Weights of a small GPT-style language model, trained from scratch on English Wikipedia.
Size: 16 layers, width 192, 6 heads of 32, MLP 768 GELU, vocabulary 2048, 7.67M parameters.
Architecture: learned positions, no biases in attention or MLP.
Each number is 500 + 40 x the weight over its row's rms, rounded and kept within 0 to 999. Layers, rows and columns count from 0. Numbers have three digits each. The size before them is the row's rms in percent of the matrix's.

# v: layer 6 attention value, 192x192, rms 0.155, rows 67-103, columns 0-95
# o: layer 6 attention output (transposed), 192x192, rms 0.144, rows 67-103, columns 0-95
# q: layer 6 attention query, 192x192, rms 0.199, rows 96-127, columns 0-95
# k: layer 6 attention key, 192x192, rms 0.181, rows 96-127, columns 0-95
v67 097:548469533536520480458505500479455506455472517556560510578494454403494467498483470470456502521440461563576435544520492477533534430465510500554437473492522551592457443481464494489488579560474455469505469515535545509525515556535558555587507449535446478495520545514508494477485571569448531487
o67 092:556491515510441563491427524487471489499488530490519516460517554540493486522563468524416472455543546517467494518457500521512518482520497546492511523514487525384485540449443441501592455541493587505524482473506487561547449493467584526532579493480516501528528522502531529495464544431486509485
v68 098:477512489523441506524422442573499515533551468419540493566489421510505538579400530512512521517520483517508495512475490577495521471580385535497489532531487493535492456496478519610555591514559478540514498491420554577508452533491479402425529519493483487480599487511510468540462472529465494560
o68 096:503519522531507474426617505526516480418495594547487489567509520437482475481578494525473499542563569521517520473519541526449466502519537495524497488553505446502554478507542485481465532498463524443522522484502519439453495502509488523477519518496476548481449380564508530480511521533475542483
v69 103:517559511532495557508447446397479531491539519530446533477454529516540506462525554587534492486473463508534498545563487462442580448554518546477452473487543459533518531491478537489503516491486474481535479537524532472496455443606468499504483534522543459530451514508517473384547470489531494471
o69 093:534559556508492507503504548531565463521444491583509524551542502449519507522414463496489485479444518537501470428424502454520453452413538518534469494522505533465452607556475478464514474463487564499481475498504456419492516547419542428506511482530512428571580529563516478457406505551460495435
v70 099:458495563486550527499481503561599453504451480580449527487589570562524474512468461477575498536435449484496482396531518526492499466534516485554448449469444558460446404542523518544480476466531468492463523518498458551475421470479556452467531479483537516440528508508518495572465548494439463469
o70 094:498437505554411524546456487425507506519500560486544446491496433464493476496543495460459529535440537502455523516537479469499433501442510492487524509551515502517537513464494544529520465530556501487467497490523513471537592464536515549578488537581486505535473515452522509509544472485554537536
v71 116:457522500539498470471476486561537514524521547441463522528443466499474484477535503493451513416516431537488433531549602535522420526514471489473497493471524519497535527466462489498491500557532428517525494502500525492559448417524529452473597560489495441551484469501524536505430511556476555512
o71 106:556534427531472415588516497541428454454547508515520476504498534475456533489548541565514545556507560478528466516465500507496522490535458506529488490527535477479525457511551411501401544465444570490505465445467547549503539488510501511542444498538526428515539476472521524517504532492523532455
v72 104:498502552487520570514504529459497490430440487550496499472520529449462541447497543534498445493515510477446457604528516478416491465513514529453468458438450505496519460488503500476480498462479560473459469456420564519448460459559477503500519449528448548575431529487503536451505527466558500535
o72 102:542464493447486557456497474422481472489530494453473484469568491480540484510559472482544454599512387453486602515458472428559489469483511525514472470473548493499500564535530511530557576498538484507476369577521445456488506493455475470423507471508476487451535559555521483509516543479528487548
v73 108:445484549494453450573504476591548482458479429492460552544463473529521460500527549517485540502552529486453470576520512540557516499509453490447444507505527520583520476499492537551523504502571502521493514376471528625533457463513534552531507529465454449505483491497452528553516469512415461567
o73 097:504477514561519535428407549426427475455434484559447507492519455464484475581484544488475462518507568447555455445555457527489438526532505582506558485502522495539515478436560545475473498517480574448498495480548519518532426512505507450535458539475459563481478462454515543531497478535448487551
v74 101:421531430510483453512427444465519483503532492434534497495475514507439537569520484459451499429492501474496571483572501468430407492447529513428538504464496550550518479495561549498506559467442486534505544490496503567518508496471536516549539548495439433493375458437590513525482522482552520508
o74 096:518526541503511484424506523484529473554536441530469473508434528480475451500518541474516554489541470455472519588515477468459538554450547516500504448488449479423502532474483404488514482482429495458528469392458505527524440544468461485456443417452515555517527489475493439510513516450452522485
v75 093:436517493485480549541494500507499433507539445499491529493551424563498459538543539536556501470541538538474481507475448462500445462483518568437418446504501492546565405403503417493495572525473451484445504462421525555512507468479505530499499491510490496446462478518548580557462519469470446522
o75 092:518452520524498531461471523502499451522481539444416544496377528505468476511440570491508511508525493447526493573454453537530533534476515414509588521528470540482519459544539525549597529540512508491515503478460480491491508487510547471452423459438497638515526484473487542495512520516494476565
v76 109:449533448516417458515477499481529508576517477504504426488469512544481579523535511512544477537511577530494516479528471437545558463446536438492547470537474514513513538522490459506526494497421517481473511534524418531578465473443560474468481520507526544495543538527473474558408463516460592496
o76 102:575507551440497443540500530537490485534457518473483470538506484488508515445519475481470445472429459514557477485502581460428494478466501527519502533458491454486481508485527493416456539489558503520550549403495529453486517463493559578528435536497491489512513545477437482500500467542563513518
v77 094:484435506632498439491501589497572495516510484536562541481536506433502547498413462444568525493506515547544503481502544517490438548518498485436536470470524443525506477514465546499443501518520522448562532516533503485482478475497538461529461446549496448568457521523481514520479436525504543519
o77 103:457591514431501555556462473537466457522404497528488515621503471479537462505449531555459390490551456530528430515440465496455634501529486526505493551493497522524486462434569489470510505510451495483536475518509568459441523499482535550518464501528536516595536457557468557477478468452483461505
v78 100:494487489550511534453579528464442482503530541509495544520503487481547497472538579530501482467411522499481564545489509513515501481469497487531426496487502424468566531561457499529537542488486539495516535522532530476586498561497499560435494509533508484526466460511433478462496461522569450477
o78 099:474543424557463530427441480540500516447475484518533532502488528540555470548461451575480489455457490466490531490462451504491478484523488449476465458468525524510498495454498513402433493518501470481517560479529528488505469547455412508452506538470487492496594606475529519515507511509454510405
v79 112:465440521535486510546505517490555474504526497489529489535498572472502514555485451508530463476564527477447453497488536559500533504592460483515483522555535502536479516361498477495496562438535490466500529467494583487513524416515490506480496512520443518521551540548568508537485513516461534536
o79 112:494450470502506462455403503515419536481484470520510433510482481494472531527547520483475469496458471562570536499511486474521470417466526557500555483505462539512450466448441520522502496523517494548560500499514499525483473487467517488443474531527533512601435451444540505461454489530491445522
v80 106:553503467476558531511506489450547473556511524471505477487510517540449531517527480524500416479520506489446503426487508500503571485472535525575513501508476467494467485455477568446528490390532462463512488585533431519448500574491426433473421455496558522577568475485463474460545485482501522457
o80 102:408540533548461540524518518545538609460523509544545484438474485492579507517491511570537508425434431518544490499539576474424510472545537498498522519474405481484479547649463525487486517500494464529525459517420540422501483466509574466479514571544475464528477493558456532474537503517525494504
v81 109:474511477564532536505443499526500500513444535512534473474531505488510456477525529496541539486501494461539531449530575486482529484401479481539500545480496480487503508502573496416441527442462501476434541472521429415469429503480527506528478513519503550438425530520502416521459454543494528490
o81 103:511593498475511410544464434457511557506492510549530563459582471479531537479478539432417499499420436500496535526507492495487453565496512480489502514478456540444538479485439540497490442511523424549521454495491479542522551547513506556449483546510508516498537525494476564525508520451525522430
v82 099:520486487492498536468464454506431492512513467511503518569502472490497529454445476507491462455562537602498438487599503488468460461510544492553539488538454527469532489560525524524521500457606471537508544498555575573432484445548455497567493513531502456469450508525500419455593474431491514523
o82 096:522475584524499532535492495483560511490505480586466478498540549466566513496500481450553592456539526507578477497473524510492558529577432500506537476528544589518495504484498476529503544503507529499471463553522451416479532567463515468508416533449499480437466542478465540501473496546530486469
v83 118:444505579490430509552472485521485439487484461467477477420533503570513601502537432400486464455547499476517499424518465585525516505512525481509454463430499528526484504458462536537601422494435499475479488470521445590493423550496486470428465520474524562552491427455456499502545463498503451477
o83 111:440515559583495449482586535496473515464519502463435550465446525464561473493472540578510529523442403424466506482517535455439524496525508528461472497602533466591506478553427564528539520473515500457431506411454534481500567480518567507548526487496533457479498551500538493406483485553443501504
v84 105:536498466512483484536520492572449483467501487466548444518432494574453537423530484470473465458568470491487467469476503501551501487499531552541549554473502561455484486554495496521494485399495468504505522509535445510546530524504466501511417508569462553503539490483512520548461503540467459552
o84 102:487505560518473510504481548521543557477473551515513522448448507471481495507463565506526497472472451490450546470502499611462545501468528534530519505486530496581457546443520575443571518497522452546451428450496522487482493501519520465492499476511485545481478530508478464444571498518457598480
v85 101:548442459426552592493513511438484569438563461542464510537495537456510465502507508526481456461545483517524512481464501503497499503515491502520529491517417484458469482483488530472562490451559563525565522521521509483454463490526494491518457471487520483472499561496448455544529463488551490445
o85 097:530493509496565544447506565541507490569412486538526414449544460544525407436503476495526459517472462476528504520450527557487446528544521522459451517528501479578506506554518532474536546532522430548472513489502501484446523567484419480487492491445457517569516471581468534490513500498581489460
v86 129:523466490487480482481517541493494595459421542545403516488452451456487438450466572573495495503455495519521524554563538455456483407530492442449507442529488486505510520506486473556518511508484506510575469536515549556530471509469521469550497610463523473535491565482503372450468493535532523451
o86 113:518530447519536514538452441485456440491509511540505471553524497496567471545539472435440504517481565500493519491483568459580515508561528544470470529503530483481502575537570454455427567484542468449559488532540424507497535444624489506502548559501503474481517467546486490502408511539463535488
v87 105:439524557475506530488488492498455579524445522483538513542576524470489571449518543492549547510551567542499506466534554520473534574512544545498518398493479532475536558467504425504529492537493447511531494498500502530513456451585443455489486540509562470569477440537442500502485517473517461522
o87 100:564482470528442435529552484480466462539484554514496455504566528408504509452464505470485473513457476499461471499508489491480520559560463521494477449465500502466483501533461573542548479461512478493456500513502533473471469581489448554512509540552500427498532552528492452529491513546516529493
v88 126:509469448526488471397474472502462493520504469531481546468500588490525529503533509529512478559490528484488510421493555485496500512446557453556501532513436428498450511509482483498452524503488507547485519514529431487442525542468475469521454484564510468502562561485476458567505473537492502517
o88 109:516579529496543528564518499542528623518513536562493540467515431529534487479462418493514548491503484601499434499478437531454451559493491523437510553542464559502495490528513561487552526531521444540498528493494519510514524474515475514445451501499477542533506503569561470489515499458532511452
v89 101:513482482434504544479439512543523573471376505489531501521494542487509444492487518515489556497421468521461471499549575500491513468419416486468493482494494509483493516488517542485504488508511479542496554528524478475352463518545412470542454488470550504521579491508519492486490488521459564447
o89 095:439463526476559511554525434500414527458483527536515512449463557486508382488492492500442501468517529478484469533515444520481415527524442527474441529443463493505513461589513515486465450537538531478510481538478457458519509479538461499514489449547470482549442514533555504564444499517495573531
v90 118:497571496476472401518492448550490527497536501489474499461470418522527543511483528464516478478555425494542467526525512518449438558552417485523478448495550526528515496481528504442487498496519512489561502480523545484504578408508442566486496503417445499489529518493523470490505455552504506484
o90 100:480539454518531428449533564535476490468548553598510481535489548509544502535469544489461486503586491495546518479462507549480588571446542540551540527462479478505523510518538475533507450475375542539487567464485457482519441541465485537504510504490536440473478509464459510411557558425557570467
v91 094:491480490529506490469501580448558537486545555515487565471534498529500514497458483484533479464430456495521529562510496536561530504548475506493495486521532507489443486412506572442501544475598499511494563527479490431384548469500487520527492476507489440567496443547556565494555573493523441417
o91 091:486494490505525507456443493552507531461515435457534479532521480477513503475417524461521458457450544447478457615538482499511544521560529547450556531457457445523550536535445477566519506622465506492500417530502454553543495515540478482499532466534519487559444554484573472430497462574479492436
v92 100:564447532481524462467513547485520540512497522537450514493489495541534493426476506525474480416528529483559542543553490527526489454455453493493367487395564437533497516466489476512576468508563488466513475535461567487485459471438523579497513505472564436540485511520498479476518554503545479496
o92 098:475489504532456538511416426518439495405534485519491532495587517498512503495473510531460509544442428515548444422442514544508531510508515497560496500500513469508588497520471497476472525501544568512457436461512460534453482545480422503497516481413539520549572553477496479493545534519446545560
v93 115:537500619510492456569484492517491540450502461505477476481451466514473484458453491505430454447529443542515406430494567514494442456447487462552483570445540506535461489453519528430483457489553497510449461460564414516454434543534520530524555431509530510498481442532554459471490495503460525484
o93 105:491471528436515561589492525545472519466475545523543535489458579495524453457466448481465474461514435473450466422478525564543549559517453519463528408594532476431539500477557486490527501538514495527490518482572481512473465487541522443530530492579446471468496494497513508474442467537497508468
v94 111:480473530512414492530559498497455479518539435462540541563452476476518478463580470526447490494503435442559517510534480566513505490515538472513464606503518521576471492494505543580548554533549488538555549494441539484547565508458509500507463434493549497450504491504429518560448538476499513513
o94 106:553528554535592473468472550563578478491505513443475485566483547579454525584478541475482568513536570490470554492554466549479507442546505518511544558548570508533556506436499501422483505552466562528502485457499534491457458462511502470497472524471437539518542478482505446453463488518513478440
v95 104:580444519513468509484468513474498539499568528423490535497458423526495443493550462492540455501464456515553458485517512537506509534558504465539483444526521475522477494471503553549501455445539435539542495526520385520461463461501501494464527553547589540457546476552501509420531489547551456472
o95 098:445462460537571543463531483502458419482500567506542523545530517503548518469456506485538510495461502436463507453443510533522529533591437480489515512540561500470471508550523465458534499561492499578517551495518477493471507471514505537448517446489501433513433466408549611526504432496489459520
q96 080:495467449555569518511490498418477470575550566491548474555535493496508514482438470548496444419541574552467536544504484497484522599513559558503528496447492431475532494565549548505502520488506509498479488587480476509492554495488480508466454469504519486558481553503494485554474598385516507552
k96 096:496466481532529524516490536431505468526518478472503520520466509501484543533535483464465519442470568535431529505502483413435520539470460445512492518525520482441529494559541489533532498517555495423491541534456460481522465557502441502533485488536514478469473471462439538523577491403476544558
q97 089:456557496424541500448438547445504563496511476468445468470460468424561503498501505469491517486450568504532482507518475441480536449454563461536553436493482502487460511459555495503488493525465469492514431470524509491587541513449543512547494553530489508473528452475489458523533541508417486552
k97 100:526564555497519441486455547476476510501509465479543522416454504530486540522520528503520494535479520469577414528553516498495510479502550517548554517427444531511539536466496471467475543502456492462519498460520517538545508478528515459514519505511406498495513448501522452543484514464526449505
q98 091:549484522493520471498567518471530504516480530468556471534561521533524519503505391530562464546530542539519477477547565463505505477569466505586508513399455463455453544505494504531479527476540546484515456551512510518467467509461468506449547576486519520525543413518485492469489492494496480502
k98 106:475521499436469464478528463433599543521552429489495489494557521508553556521516494525548499553568520555495470525452564481481515492559530479552457461445516470479519546545523548482447523507525521513486443505555502449456539445466539486486539616525500459483477495458482478503505481499479518574
q99 085:578519464477522443474495488484501506516454505538470445435605490439493509438544507529483566460537490481581566482523576467522466492487499512485506528478600517470510485498456496500432587463465612531506523465522504503518481513531409546562525505527449530501582547461509469554469519528457528512
k99 101:575435474533400445493480533415520464531472483470481458456600520472436476471500432554507589509466461505507492481575503501511482473553489529575502466495559509482522538554469533492502515509513554495527484474453490480455454538530385548599506483477485451449559493527510461524466529538495569472
q100 089:446442583501552462502476448495529510465440499403542501511465513498454486542520550541457476506477495467547518514514474490483539431427526495509479568536513506541478504493465599417533469534484514551495458506447442425464512500472407435475523496449533581559503497546527476448481558492528505529
k100 101:515473510476476502461591513555484524506529421477471493500472479494401476532503498502520504553455447524508514476533548445492515438499533482499513464506521542592527410472444577472501395509462530537497486546475495513443486399395495447460511472497524472528503480507551496530544460400521514511
q101 083:524400542499496456529546476549599555460491515469511525524480507478465505475424529524562569473512469465529494542527537520433489529514536492616527542542528595500494460523475521529495440522485581533457511499462480526515502581493429572571509522450557489429478476449508496518456534502502508532
k101 091:540467584539510484514511519555498514490427520462507447477591486539507507572510478494481582530465498541580531532440542539534505585573477532469522574484516549380515473565499542583489516489487578526463467438446416461486461529539509529355487524501498467538514433498541522474470482441530498453
q102 084:461441489568481544466440487432526510455500466483471479456422524475475517520464497523536515494437436508524528478548460492483394456565494451543525556473469539517508442528478599476499465481536481474500505479497464567539429506433515550503500439492471582524468464421458513419522472529465480546
k102 096:519536592472476503467514480558542441448561477558473509493468513525570508544501445462538443496510469432524506540510418518492469497520482400561511510493467547519505532512527496518502578595521440546511464476513492511499524445475463488523488525457435568535418473425509449525485432501528532529
q103 083:556541517533575536470495511486570437484579474453484458495540523470563497514549419527507481531567534501450469469459557532507494490521481484508486447509571467504489517493462480511461523460503490561475576490552517426504529542521454462418489543528472495461456479524436510507513497556513462502
k103 091:541473471550495585485511472533540478537497455410463489530540488492509510516502503494552481590517479501533492502534500509586476468608466463496495471481498487555479496491475525430488471481473487486545563533595531451509488420566456440448492471454450489520469464496522559575510475501526455502
q104 090:450584498495501472542468548486471609488513477539533535617434517467459502549538547529513468437553469483467496479484538544518494464482507520465466469577486535498391523539519437512490488461476455496420434452487576498526491499469543493463587566474505539533566453528539562515511459530478471538
k104 095:425596525468509482542544456515433530478456491520480529535471552533501473533518492530435532466509488573477444495484605493541495540473540588463468421567474510449532492606484451478516519556443528517494418535527559468499537496476553452461568511516530505527493399534489591515444500531531484461
q105 091:426519441495516433503453515500470531448524446506457515533505521578486524461500498463458464525417521501525514551512532528497476491482545496452545563530549501514465447437469494516469452540571530505491486554524500573492478487461539520462545485478457494457476589493507449473532493513577554502
k105 097:450550518424421512462525532469479523483572508546565501433500518490465541435443503422426549479446527419548510496455560562430483499458451473602527533512507512455548512517474494514480505456487520503559575531536489531509529464501528488485565539482440473491534556541512483490544525455558538444
q106 099:456516456546501522535475535532551433494506480476544503439482597495473415479512487601485459498475503480521511550522533474493427487516537520440475520476483503534559455556537461483525579536542454421567608511501481464555590441532520395465489522531449557546483505507505485518460469557527533512
k106 105:482573480454480466492466535524532448504476448522449472450475513626484477516517554562450457475481492508530499507531501584521458500498599478396530564496450549507570456488507493505488534539574452472487574489541471567506503519501473408530473449537432508476456494475490444452527554521469579488
q107 084:507504536498447467516507593472458549533491538507495539410599498502473511501521477492532555491403522536532499535498499472521512479529511481457453535601519484504562468571486491501563471466489520490546566422520538452478545530474563515455557440535457540552518553549454461500505501492596480562
k107 090:501506525396418473469512502501474539498473484496485496538458457480510535487489532505488498489440480554574522484552516519463486488480487529554525526483459429506502526534437519513511487496453523537537562452505496497513528513443525526543526450485464478448495512540541515516508514484530511515
q108 087:511521507526544406553438532495489537530530502596508491379525494528532537560455488538500529446532529514434435480470537496506454536543478498468529516494497481489527496479524561425549523545448480436506424427505539483513545556488522520507458548555560506431487576493493475460523452513486566525
k108 100:483514510504559441525529551472485559487499517562531489414502559488512472524434536484510561518424546454468496506495490516457523501494453478559524471447507495511522531578533535435508566529473509459534493514527520521511532471441534524519460459490462491469549538486612492463477488509551596498
q109 083:492527464536459475549502533525436437486521512565536548548534532575495475576495524486486538503557480514512498470534501469537453476535495559523483478517600591527538544504539473563438462466487492569389505500499550479564468518502470509516584482489586548429497548486502455537496562481547496497
k109 092:498487589572512489573437487463464435479526496459500492582483535468526543511478517489453503512464542526525466471610456476529545490540409523476508518530619537492507513497518476551512418492510587599426488499533475479524467498471444494498520564583474532509501533534499440494518532497544495456
q110 098:405509517548548489459459450451507450489471480487490508531539526479519562576429440575506530600462519478516514508556401523464484401539515512510458494440513542467506523499536543575465558545585495488493494532455445448499445510521527480484494495484453490525515552500499519500498539558503510552
k110 102:507494499489556467500497517518433461455486518509511426516505540479461507478466463542508474539549511573514475442517441489500511471453504557501484500525504543499544474497499476522517543588579613499492518540548511531498515500526552451439474554517470535424523526537456465494530528534504481518
q111 088:565446498550511511475486532542517458460481522456475552531504458471509485487479559479480434418554413500466510461508511520514540518506470566437528490504577533557473508476548478487508524530499584548538500496469455503559484445448494514461530436473486480455476542435491498575442482486464563464
k111 096:576412493550497540426539494494574437499559543480560560495461494457508466494522550519516505478508456503502498518436557504569492505527509532468520510501531552498611518562508521454509503508447521568525487505496433473513428456542440508451493503485403508485556517481532554452464484491465506504
q112 088:545489511502462530525487418466469483517515478427538529478480516534495534519423479536489527455472495488466465572507504559478561494440466476381449472490520546411501560523524420494517530567470492440496508577522521524449518531498455479495455444508452565623498507449502508474540473508503486614
k112 093:616475465459489490548506487524485467466452558518414500500552465548444578464533578555468471452525456486507536522455512512546502557421456541471469534493464474475497462395533406432440522527497484412585482503469557481483466475460570471516472444442490524510552545579513577470492562502528462536
q113 087:471482568478514506491510515540521479523544506509496547474479535515535485439535560459578530510489513468467480510521488497510548589525479440470449433599470523502525497490453413524525469468516457469511481486479502483527529428501581481529544439446444414461483488480469438484506513490533455574
k113 093:551494512497511463571506568439489454553568454502468540528445507567553528439458526530517519537496514448486493542535480400501487490435491478455435488523485500494521460497522445431459448426579447510488467512460560447557467476458544512517498418458489517512501502492533487549446455468487482549
q114 088:500541443494529490494522539436485551453559395531481524483488515530487511486457524462501530536478526535537493514498522528521515502504512506510508581477534524533463364435515550404445418501467506449508547504519578470489509524519380525504499491455577537486514553536466487508501486538466514508
k114 095:501496499491543521456487489439416526517540427519491500530446541545486475478522565424415538517459498456536580526485495564480530481456500547517527585537549479502544451501440469504530484481449475467540521531487469516516506515543420532473501510493519521552551463532483451506533529538531361506
q115 082:454545549509473468469489541486531514475474514520455527493522446481565530488550523495487511633521548483495544514526407516510431513506532456421501521514540480516493463512489579561515464535374489508490500534432514552481490501518502563545460524461396492528509443490474513517515533489495558521
k115 096:550481511469436504510441471445503464465529488462481506536547481485481476542456469442474520428493523460511551568544484414524495529495512533506522515517545467401558517422511612460454440488440520530538483534521520486504530558559431487602438475508470526571487477520480533584488525442544499500
q116 090:567508472466500474522517473504488517457402515477430554518464478467532402522522443469573414535495488523555503514485539404532456518497497536490533490491488476515479504485538534514557467488513512551462413560475554490474459588458553530466484470405494498543565485520474564558484560434522439495
k116 102:516466534410508433489548457486527511498538585492498514468456416441497449482454487412543482535526493560575496558501566482518502480499475446521499452448513475514461482532507546491596493556519543527584447492485490488488502601459492535473464464496561487473503462451538483607526491509518526521
q117 088:487539529461426511538487499454529528468538477549445525513489491550541512558467521497494415455557533537563494478449589502465540526503523439506448504557541500511450503504498496429451422496452508625450544489542484491613506512384517493473547518495546486427568495434457516517506509426553496475
k117 093:582498465547454530515504460520481495500560439463496487530455536469481578568503542470559501501540473646581523483466527503520526497490459427512490569536575484562527483519451526494543475461438503543525428480551490560522442494513534477522506438523463541459524526495502520482561545514555531543
q118 083:489456508491537545575582521523489491544478509486468454525468517484494448504447502448458475542514466526503475514521504528486517496562476449565502428533524474433572502450561497493469477560498474478401462495523498513437494528515515468523448522507550507525587533498503485480447497551453558463
k118 098:495457489450539428521485510505509508554508472513517509505531513530547498508541523527440504510493447488488468506548461510490503433572458477548490470535492522506535451490563478521540460511519452476454470483491540603451568532569485513575481548547522417502574527500503519457529504595410483519
q119 079:476559492475498467508466499513539526504544504471473548553565500410524488528490535528500413535580503521481454514472489476547534532456482561573493503455534477506520607433455519526509493496459577533501485474544490452559497572519561452477561476498489465507472438448548527537534485437477483504
k119 094:458553518461451437589474470467552480521566486463510540469513518430493491482450528501493531482530489507498499460488508489574512567527483497481504526478579480415556519482469579551579509472419602500549474467573503483505445563510576475480495508545523461505492491510539532511572529431504434502
q120 091:507513531517471517505549558510410573526545471498478498438450521465419491487542498468501499529540469522534444505560568504534489523512471470510536530525492482475442487489432562501468429496452590569498502479456531575570432596444506546461595482478478550480515504502527505521521494470491551452
k120 100:483371517537436473556450473504513502477481405512510469517541515463448491508517502478571564458491495462557557580478557435516458537484529482491555568476498501507444502511551484513548452548424567507462441489502437521523469485425533514507500421517512545579468461526525497531492469490525506427
q121 084:563449538463584527579514470427444494571530456458478485543513417520508513440493461514490494534537509492466461536547503494528429437534494507464494565509503490439503511514553504475452446525568577432484541512522497512426542491495511500463411493485480452530523414463539459456460471554490440563
k121 099:526464504465520451576564467525479547491505519558472514514504474432491474408556502532500531508490536469505515488541499508536460516510457494490459486521490465426489488482541560465463451465523531503481490481492494520454517467501503452521474543465448430493523475441578492493438467549436499587
q122 093:425464499532524479548503513533457538471482473564515555454416491488498423580530538490477510510507488450542474476528513504506463537468404498518520519520481501524394460473536487474448486497519486493529475489505472468490480519525537587502508466417502489500528553450464464515484469447545473584
k122 095:452445469581538541444473472486529596530603501520491523539388579492473472490452488457502505443504419514569525448511535530422488530471457517526581484550535527506495545491509450514484511511460577493565555505479395488516478517467511565570495475501487508489502542526487560522506459528467547524
q123 081:589553559464521551472478546486503444564505555557539514491556532561506539492487494438504521484483475481461494461521464525498506516576452474479541444490450528574518505475528458463513475469486519575542551558509512467575504463435498493525543497502539465442564440466495577453482548500449560423
k123 090:536475500438598544510438485496495431510532458455527469475469545531507509507484503439509510447520531497470422458450489458535487450544447501504463479457570520502544529503524551439510418473433543594478457399475516448532517552480523543499496493521500533533529559475563559433504539484475578470
q124 091:536380481513558493522495493478487465477491548467446452481499501490482527451493514470478554452501529474501495540491565506571472505546481479401523530559550486539550501428446558543533587553512459496499508538586498537487464478509456433536481570601471533541461448513464475493482482565513507474
k124 093:516457439576538487548536559500508490468439478484425529522511462507548545481497550517444486539414487470492534527463528526494457467505476435476504530524498505527453440515515573478512479553574525525430523596548563524488496426438519496534553507500418562479466552499538518443504518532493558418
q125 096:451513473444503504482585477470566455533489516457539486399470531516504427503477482558564536568530527434470511601476436513554477540498526489487519534512463528464519415568514519556579549573578488468527477530480495472451444506516466478495514452557460519507448516502494459488382502487461475551
k125 099:497527442479541530587551457523528505543479528474526439452474505486558504488497491571521494501542470529418432538451510471511510494435452431442487508545449486504533489480497544549509529567503527447487504538469485484499533510487464512488529446591445451466474497523556476474397498468452466527
q126 088:505556535546429466447434468515546468511501479474426481550462463504436469558480559475493537539517539464462479513510515459503542533556599524469509532524541554485441508460461497503511518486508527501467411450518567481544438549469484477497504549531590515488473417459507462518498488478517416485
k126 097:483457554475529509486432466549550504447563525470459462513458553516430485442478548479501524527471527463470488478552525538485536514553526485477473525431511498503440499450432537487520574459520510531521451491520517470501476482497524421522471494622547565555545499494522487524508496466472496447
q127 089:514485488584503504528480558436518523567501482569498533532463452486487515541449471487496434528491496483488523546523421542460495556457465501452523450548514544496493473514456503580599483543491528575455476509417511501567502530447438513505445494510549547491531456478529516560495508538429483504
k127 098:506557537529552447520457531471472544473446519476451546486462491515584578513477511522475538439513564504472387467457461492476441485494426509512478474513486517517456500518473546509537502456453539534533454550430507474531556438454526472484466463530537507562461416488511538560473517471538518555
v96 105:496515519522478481566490517455458520494543492442494553492511523494530503474426490536492508479585620510491449522602498474454467495531479487528474479493472521475542466449518501438532515512540508422530469568504465545516485513483540536512477490511475522545552561550517453456504472498500514501
o96 095:479562599571491530448488517461534467496514480551490443485526525374549515510546517583453578548558443537461474404489481513559484463512494466557485388501531497440495498464442545514496516417505516446455511479509509467478513501475559474528460568525514504472516478514473483519563494516521500456
v97 094:573499532500486504485535454466553519509436520511479510483530478502512546535489449447525461564570470563440471483518520484572431523464451429455515493506533544539455451537486504469475525500493476456497525464513461505465522480480478490501461492477500443481531440515564514503470504567516528473
o97 087:481480488376542492522485495552594469467543454544543569541482482498586465481499454525499454441461489424524539500529525499513475509490572495516489445484428505563479532532534508466454431488480562512458495469508467511513599503501474475431567509466493477463560515466432573444489561531518458483
v98 088:561511452485458512498503478523440460501546457553508502507458506555525561490504566490559549513511501538451460571546533489526528454477481472509489496468513421510514496527500560520476500388483448458471457451472468548461524526534442431515431530523497492496564501524519473550526500529593556509
o98 085:536489482541571460491518499543557434495428530570513546524416551533456446485432487528569416474528486542540481480483521531482469470549475531430591473514505469479511496521492435463480486452502504566547480541546559475533520474481528474521489452526445565473469513415471454543446480414536518478
v99 094:524482469446526576444526495505461492498528539508408478557527496489466376523512471529442579450417500498466462456470545454451516485540552555451494496469495505461578492469522464487549517457473512540574489514487457474437468539471432414583526497479489490535377447454516494464509525517480448467
o99 089:578479551540482452522519537445488502475432474500488505573531502529404507493541511510522539453455562445491497533462470514510525489485536485538471509502524510455466491499550558461469452571484557442446591433545515541453527576477494517517478540427484580559498465483494495461497406484468513486
v100 094:470487479421413486508509470503471464480511491538480452485475438560534522512525480518469459432570511528481515525465501514453499534518502528517483404468504512523494470570514556516563548585451503492527515483486524467509570498458576547540459487473528474595535501502453502493505474492458496497
o100 082:554490484553571477433495497549600529531501529558556438499494531530518468433456497496433495472515448545464442511465520543478576479526550493477520490438482510540506465446523483485438468401473465454483519483530428467451535501482499423461507519428520560497527537528562485441493533501446510536
v101 085:537505468561559493464495477521547478448461563504614505483470576419459504518500505451552498525500506454496479438551479476558532515525507518516546503495507466522516459533467462483505514533530480453470502455499493470567461559410485525377427545595491554501521556556456473483419527490466478572
o101 088:511503432527475491475455481546478411567545439470454470561518432460526531486554529513470473474514474529499483540513481542505445446491493508439508547493570532503570494427500404508509592465512477505530466559501534521510527410492547528526518510579585496487488497499482520406524526422533466502
v102 101:428544495499505442560482506475535461458508553538533506527475539524504538529493579494471467486449522428488473543487572526445500479523502485500566503467500547536501443496529527494553509427488520485526518467518519510482470436471517512590523637484429497531431557482517480436501523523500435516
o102 097:543508456487530492596547502538507506508530554482507509551466491541547471447497494558409575468473501506464541475447500479555550540471470549588537501543545499495524538590539496458528556467510506535532540476575472444529506464520521473480514542561461485414473477479575484444454505467490466539
v103 086:458519519509540458542435466451579470504494482479544464458525526544475537533480461564490509545586527464526541517506455578519422563481531380531539531446514509471523542509423596510541559503494487533468575522480545473530482522550491480546495532576571531456484458500462470515503495517518579533
o103 085:491474471465498562554485429490482532491472558507512489561454524483577465541554630460478403545536490543488553473511502464522547466466554524490565581520456538494426478473531500535507463532449486527470456545483540523476516451480533455469525491472482490503538456515548530476535506544550459508